python train.py --hidden_size=192 --num_key_value_heads=6 --vocab_size=4096 --hidden_act="swiglu" --rope_fraction=0.5 --attn_scale=0.177 --bias="all" --init_std_qkv=0.039 --init_std_down=0.0558 --optimizer="soap_variant" --decay_shape="linear" --final_lr_fraction=0.1 --batch_tokens=32768 --max_seq_len=512 --doc_mask=true
Each number is 128 + 24 x the weight over its row's rms, rounded and kept within 0 to 255. Layers, rows and columns count from 0. Numbers have three digits each. The size before them is the row's rms in percent of the matrix's.

# layer 7 attention output (transposed), 192x192, rms 0.0481, rows 145-178, columns 0-47
076:164146185135115145129110086140121157110113108117106139133118121155128109110103168103140126168118144130133123134096156084125113158115126128108175
078:127128150145085121122133095128132123105152110093129148148120171125143119166143128128114078097115083103139139119078145131093098129105152134111143
074:162107105122161120124161150121141121121117178174143123115111134120175139143150122148110147124143113119122140114106145090139156096064132117135119
075:113117115157114162134159126130103140130151161114121112119147147183112153148142113124148100130167159135102121122148173132085145180113133097142115
072:144138124121148105174118087128127133131147126116085104147072121135136177116126122131142101121160160128094151136124132104179136155153155103123101
077:146144125093101107144158113100101075165146121140121130094117123118156118104107101152140114101105107134110117152132171130146110101165097127124162
081:149128085169129118077133130150108145147114144125135120116124115080100084145153163125147125133124143128156145121133167112180133157095103112106120
077:118113188093137107092138163145112103092093117100096101117123164107159119149128158157087144128158129121104116150141106140095095128170077126110134
085:116118128119108116125116127168155110128160112120130133090154134142133125162152129127133104159061149103180118137154116115122176109111132147171189
086:125094141119108113126182078140118087153114163165092146157124181150140123144126129149135090159107118113142154099152137113140146164137132109095147
078:134152127120158149084134135118160089155139162146138155071163108123114142177133148087121129126121105131118141145123095129122151119105110139124077
081:106116143135149117105109160115129095126099086162109159186125146117172111116159124131152108123107119153150104115150148097130118102136101117126143
071:149104095133120129087122117153101127123114150145184075145107115120112129091085080126117115130073139155131176106130154092124124098151114138076111
077:161111116073149181090142154161142134169137134137134140092131118117155133128115130123140101119130128122146133120158116147073130156184110109125104
079:130085129095144135113097112121123137123131080148134153129177143149114128127143116110154126116126102101098099110132115117088172095117106116152160
072:133072136121137119166095090155124157142106109112133100152158073125177135165131113143120140150122179171163139139143105151115144111106123148104155
077:128173114148107170077110109105134105156145117126082134115129111149128124147145128122141150118162145167122128098157138105133113145152146158116137
078:117143171177124147121114116134154171104143123125138129092121177158096133140150124138173113116130144178122137123157128167140128149137128120088152
080:132123140107104093172095134153079122116126160151131139110105091089155129094122171148122147084119164117090130146159100115139121133147106082151171
078:117116161108112102062114166143159148145129089094119145136166151138105156100184144126168171162087178131156126119122094113114069142160129131111113
081:156143157166111139126090129097141095119158113126083090128094124169144104108136102113139113157088114127149118146150131146150125154153136109089137
073:128097122110095111112102160110115074104127166123131115157155096100138147145094161159128166125133117171136161099100107147142123107162136105087122
080:090139165100082099136104127145097150081099138110133115128130168131133135148111122172104141139135178144167113113091127124099130120145128141110142
081:099131140131105182156141110101120132138125080128135138096128125144121094113111117119098144129139134156097169121094117117135140154102176098108144
074:123164155132158133146136144148131130149111122131085114106129108143125147117138131090151178155105127134115127121122131140123139061174099125102108
081:131154132118111174126063108115157113127110091155140106111149147132135144157109123120165101139122143123105105062105154112122125142137149081170104
081:105123170123113113138101133167171112160157121092140135140122154130123115154118170159082115113117106145153121133154161093106108099143168144130165
072:160143113103104119139153127127097134126141151130134114121102143096123134116109130135117104116139098112119143085101151139092120093134128143102138
078:166162116149128098125126165131092107117103123157136144100148126133156098129147154117113137152129124098144139110110126124156109096152130142106088
080:128102124132095111178097101129146126156074121129138156149160096113139166119091116100166127120147146089106187116161147155121105127146134105107084
079:168146117141092135155155135069164134116111142102112110133112082135121095125098128122145165145139082148108157116132091139159122139096098161104126
077:138164116097107147104131080131133086101130130156126110178147144121125120139133069104077092122103096118142115121112080124146150121109102074151130
078:109119142155125082111114154106131106113184121117108178117123109103105136164109117110106087095120148142142120140171110133167150140138122126155123
080:111114143134112152119078135132150118106137154162096112166148137158129114124141164168125123140099135143151110140181155127143139104129128094134136
# layer 7 attention value, 192x192, rms 0.039, rows 146-179, columns 0-47
081:139131133146128124129143103118178123098140127101134145152124102118120147137130111134104116112115110122116118144130181101148141165216147127116109
076:132116117144149136091142122139115100152119164164140106113137119109132123143128147125132151132131091146137166095118127115126130068126138109143129
078:129141109142144127135145102110128127173109118127114121160146162159092130130124121110131110133192114166114128165112156149122119136103143130156124
076:118129112187120128152152087114139099133098089109096143150090143189122138130112096140120178121156137077099109134157116087165112123107160149115179
079:141099136096121112141093113106063113125123082143118058145128113101147138158138130156157147125115135151104110130127147093141116169168115107093125
087:136149145114125124086163122173154098191108147121115121110107127114101131110096126103086111134092110102125163150155131148186172179085095117120125
080:134072191101145123137146191106148115099117121141094100100126133186164130149130139128135108130139148128113151118137117144110158166115162132172148
087:122127107078138102105099166155195120115125138161145161068129121120115138106120125153128154130130088103172137137127081145074121131141165096131142
086:124128154137132115120149133140141147129093083125132167106145163085125089154139150114111115137158145124093115121100096132157143144130094099110138
082:144138126119147142108114139120156144131110111162116119125152110054116120165173178102125132110150112136144133158099143132069061100162111122148124
081:140145134096165141089164143127144120109130134166108142103139131128170141145158156147154099140105133126094135134119121158120151136135129101149127
076:161121135154120142139172107120098103087136104110091161124148128107119122093119134106144118143122182178096150126151129138124102133138133128143174
079:114070162130143122094115146141112126162131115178087117114122092099087130167129107052155109114076160123144141101135116093113112125114112110159157
081:116126131079176104084095086132165147106119124132130122137143153134126198146119145150170144126098126119130114117121125115153118087135111075109077
077:169117134119135109128117114157160151120134106150134098110126113103160129125127104134144121136141108099142146149177117160099125141090154153159129
077:120135111104125174122157108141078118160149115140089131144135126176116070128126132098104138118126148129140105145111119114131125116143168131131155
081:126151190148136102104131124102145149059096163135104138134129132177092137106130114101153112155143153122077141116110087165137140136172114147118135
079:132105113115111080120088114134110141117113142105083131128101100101150126132150134117104155117104138118114156125130106133107111090096097099144169
078:119117156138129109077146135154103137155118111073102151147127140111096106152160155110143132177144140137135130089151115099130104143132163147119110
084:139087156151114105140121148120119138151137104123131103125128080165173110100129140121166095131128137145118093162148137144158143157115167119118141
073:097143163090110148109126161093104117073149126122099094115083121102135108133134155169102135153094079160144134106153134089155116144135151148100126
079:122115135096126104126159155142052100099120124100143119146127173129143154106113110138094116129174150105164119108084120120080105166150156133101146
077:111153174152159146154109081111118125151105134119111161129101119129135122108143145120071147121125128114108135106116111182142139165124122126120137
074:111135144125139123141135145125166135164157151118162127100183156118135131155174127104115135176105163158117162091147146108113127143110149171162125
082:130125119157111155153110115140148141133091139147140131145140087156163132115125132104167147177124123122109099141163158123130133160115167085130109
079:137128121143118148117137185153157125150107137165141123146091124095158093138080168146151171121121127117144137142132140123094101143152136145113123
073:156124137128146128120139136127125122128089143117127149152148142104147129144153138132130085116150106095113159120200165128101118131163144113145164
077:144120111141088125120151137140083100121113139172109164084160097106121107103084114146114163163104141159146117106120120098142122086123133152120157
077:118106114175126113130122117111112117162088092126110114156134133134139103145144098106130127145154178134116136129145128122152081142126121124081138
079:117119127143145095166165141070145132140117083151105130100103134136117109142100144168123139099134122128096159130115133122171122111108139142143107
077:148130173090157143118119145135107087108114131133122125158139140140097125161117140146143119057088103111160081141090136152143163169106132124160113
081:114107153117149152120120149113128154098102127116112109142155105127111112139152120143086105085116150149130096135145122105136133098096091094134151
083:122084166173072109132120167104149116068129141149076144168122127129135102083115141156140112100124102141135094159161139148104178098115141122102141
082:082142102115102174110128092072104134090091114104095139118115111135163164090153086153119145121140131155118145101160128139116103049149105148127110
# layer 7 attention query, 192x192, rms 0.0389, rows 160-191, columns 0-47
090:146100161176137151093121120135120081106199124170143153156113154133136156161123125125172120147125119155101145103113112127116089152145124133181189
076:080123103104122125117117110088149160103164141171145155096168129091131151136138144132142157110190132125163132116051114091120157134116144129093126
068:146104174111138178142184166117110134126106109108114139131095126153152091067142158123094089149090112120142122184153119127146130094150121129107087
108:121138169116113097119162137114103142076097138125139128140151158153118142108139140191147132102137136146100087190131137172184135105147099109119131
106:135109131140153124149100089108133108156150143173150139119148125079146190149119120104153148135139093155102190065113147132092132159152123145128149
101:087095122129133150162109096135131098150100122099150173121116130149109100139088140108104127120155144127115138121111147132145116143124124127131116
099:131178153125174164182197125092157130148180073088148160146155139145078138144112106091121138132124117110151122126110105133106129151092112088130144
099:094130111117105116136151097133081115147171120160125103102128160110131130121136146147152157159123143154134147161120144158186134138149138116094151
076:150086123154150174142152129141119133131108157075139114093120099127146097129150162131125138115142144154139116139119106120118117120156085126113092
104:122132121148108115133079116131141104104134166156141105159144141107123179180097151143152148142143122146106142112105123138062129169133134141140163
103:130132142169123142123108147104141115163165128171115144087134137066122159170127130091125159144115109120139142068097148114088135129139124123126159
096:121149129082133143117118123164095135120095107110114138163140153173137105124108146146110117141129168168126102182160140158186118088140120136111103
097:142115156099148139126102142139153115106097104108128105136114144145126110116155157129090113156138154175133103187171139128178139086151117108121100
098:150139101100148193136129097089116144118123095129128130106123133071126150153161128149152124155121123142126140131155121149146112127150186117107135
105:104132108117140149154152124100116128132118102165077090151125114170189107130121147129158119103144081117156164121128106136084124101152173108100074
103:133165092140134089119126104101150123146144089180138090150136141144116122095140091193128124109111106105102105143156115107126141085136117151112107
100:114110122176125125112126137155117118097183092091132121133181086123164128135209144130116100104116093124125132144092185089128141118125124139114105
094:130116113105128101185156119149080117112119098116119132136122112140133127140156145152119142157106124124116124167142106156140111115147104124170087
098:134139123141121136124135120139150110141126125118122109143155123114129150091112121109127113117147111137118107094098117119152111120128124105138119
101:165093143169139089155152127160149113153163103114110127145106141112131090135116111124114136140193122129130129108130130105115122149138113157136098
099:180125065162068089171093152110188081134150144084159110135156126123127123159154127083123087084139079118133150131101140138122116124120130160102158
095:143136135110149152119135124094090123130151134162173140090145139083104116100124129135144066110144123102081123138154161095113148108109134126133114
090:168123116108120165115169083165151109141166138131140143110111130127109145115167124138100137122162082092117135093128154167087107177095113155154125
092:088092129114141147122110150122116138107164114120134146098123095160157094101088144168101162137136132115147110146148123166129122144084105100123129
109:115121093110129173120151128108087167130175157143095161129092099121116085116076121130088107127156115121117154132127127147147090119132137128129134
099:108139143114168128147146153131113147108138118127121129145174123135137132143173117164129188151145165122135108123114105119115176097150164159110106
098:196127166123128197109173141150168113117152097100149126095140109104153124141119101110151108132153130146110123170120107180129130128166136103171104
099:135153151112112155137134115093157163123061132110130104138148105147083092081091141133138111132120167132144159140127141154122105124148090128116162
104:138121130143146140156177164119103135145110121095161147115097125151113108127110126117116131100125147133106089171115112118110147113135121132089118
104:115123154133141135130109111128108102165179136145131136130120133161114126122114150157148111134154144138103136123087126115131094086173140148088155
097:144146077129158080104144146155151120165119123115092126147183156138147153144134118133123122143097093198141146147122116107141097137125148156116154
107:146134107120158109181132183138122124126111125167127183143147177193137127103124177116126114157114140099067128097135151115157149132082150107119082
# layer 7 attention key, 192x192, rms 0.0389, rows 160-191, columns 0-47
069:100154140051113152154168113138091164137142174129135110202153125085142167138145096110098092100088132121101085072117113091136127143151127111132146
074:105102110085103109145100081127068145133136154142139127146107116059138153126162120116120151123096134134130091150153145152111123131135141130125125
073:098185109133125128150102088172117169124085136071134141195112174097122134129099148133106131112148152102104125157117144141089139125147150152128125
103:155133130156135097137140151090104118133115138106086090098156124167132111134163129171144082124118153100161112141138109128139123074082088112133127
117:123158141177159093084112113111117118116125128106094114109100105166106117118092123145126138142132102086142137165163163165160123082114107125106092
095:088130140118150163116128121123133156158129119159148106165093144112106141133099138123137169155135096129122134104113112145143103174153123140126133
102:134112131103116205144095150131106134139136119096153111078158134096135118126143149107126138113132147176109148130101142132168124160177144073131132
099:140118169104159108164127102183122114116125177120143144170116140136095170105086107126120115138149132141111141117089164108194130143118086131120106
066:175170155142140132124173140165141126113149127139132149134110141100123147156098129147118114141096138129135101106122104132135136118099145138135116
078:122101093053116109196122151133147163108131140106161151111165174117148131136123100124134092138121104165146135123120132117100126165115128111165157
099:104126086093092133174122112145112156123127157123165132129127127104128163142143127120137119096122170138125099142106109150101139163115134139144158
105:093120117100150083157114067152136138091141161160117154102114139096132185150145092133128180136116083118113116138129144147133135142110142126141165
135:132142178127106111134153177108125116099112108112112124135166130170138100119096137130138094132097133132167134134141133112154097113166097128114096
093:108116125121153147144154156135093129083126133091147156146170124102114150126088122106158186136138107144097158164123182143115101123160136120172146
092:151166114155153126069065136098134111149113149100112139139129137150109091089156130125158131127078136154159149153086125128113128108133186153145132
097:163125142145171129104124131129123117122154138136120092105101155177115113094125164112107099113130158141100114123101123145100138134099148152124100
093:136126131164131105151110138153124131154146146124116129122126130122107158104107057131165110144161142114110135102178116159152152115138134152120116
087:135146106158120122089100122125161141120080114105149122131098141153103131116052114152128158127117120111165085103112130138116119134099110156151133
102:132098095157093103122138162106136138133130167113098113137099145097119140114135133114144086118099116098139149150101104099112110152107109138088101
096:121128102106109116138122161113128157125120150120117094166082107126153123141141093126066135103101104133141119139137131145106136141103088117145129
094:129115151132117070144137124152111124141145101132153121126102112106114144133105155139131117194082166085082113151119101095079134152105104122177110
094:137175158113121115164190113084131099134134108155099161121139118139134081112157090167146134128149153148129128145114127081139117125108168130158094
093:142124130172162137126109120122115170139111138131135144111144160143143149147115133172164139126122118129109130109111110122175135122117100116139106
096:115106113134126159106142139106138158120133148133098148088109100112112098115108086124144162163138120158095175143132140137154135173124150144174154
100:157100134123118105131145114089122102150137091154155129104101125151144140111095139157152119113182093128140130156138148074153139140161119132104139
095:099140147188164114080110139119106123104118119144137102075104145157136115109169155127164111079152138160124118141111113141151120121123150155142161
093:148094110113138133096085115085119135127168106157152119064106100104139110120104117144137132072122149080180136136148130112090134107156136161085157
095:120104103133127142167133142101153137100134098085145157149131110139154134147104124125161135123140165139152118179119117153126136152098150112099134
097:078146128131133116161135160172120146160140127138140100108142129131160140116114151100141142137106080139095126118137154118131130127093096127066121
106:088163137186135119111108133104131130134081149140184185152086116154138136131089127099103117088143153111104149127098114125138156123151155141076114
094:158125135149120079128114155127158119117125057106140125127109102070143121129120133098119124105139100101187155099130083100163173137130114140117144
098:139135142128119159092115109131144133158136118136110142108093145149113082107097106144150163134117087149131134101117114130119140120112136114089083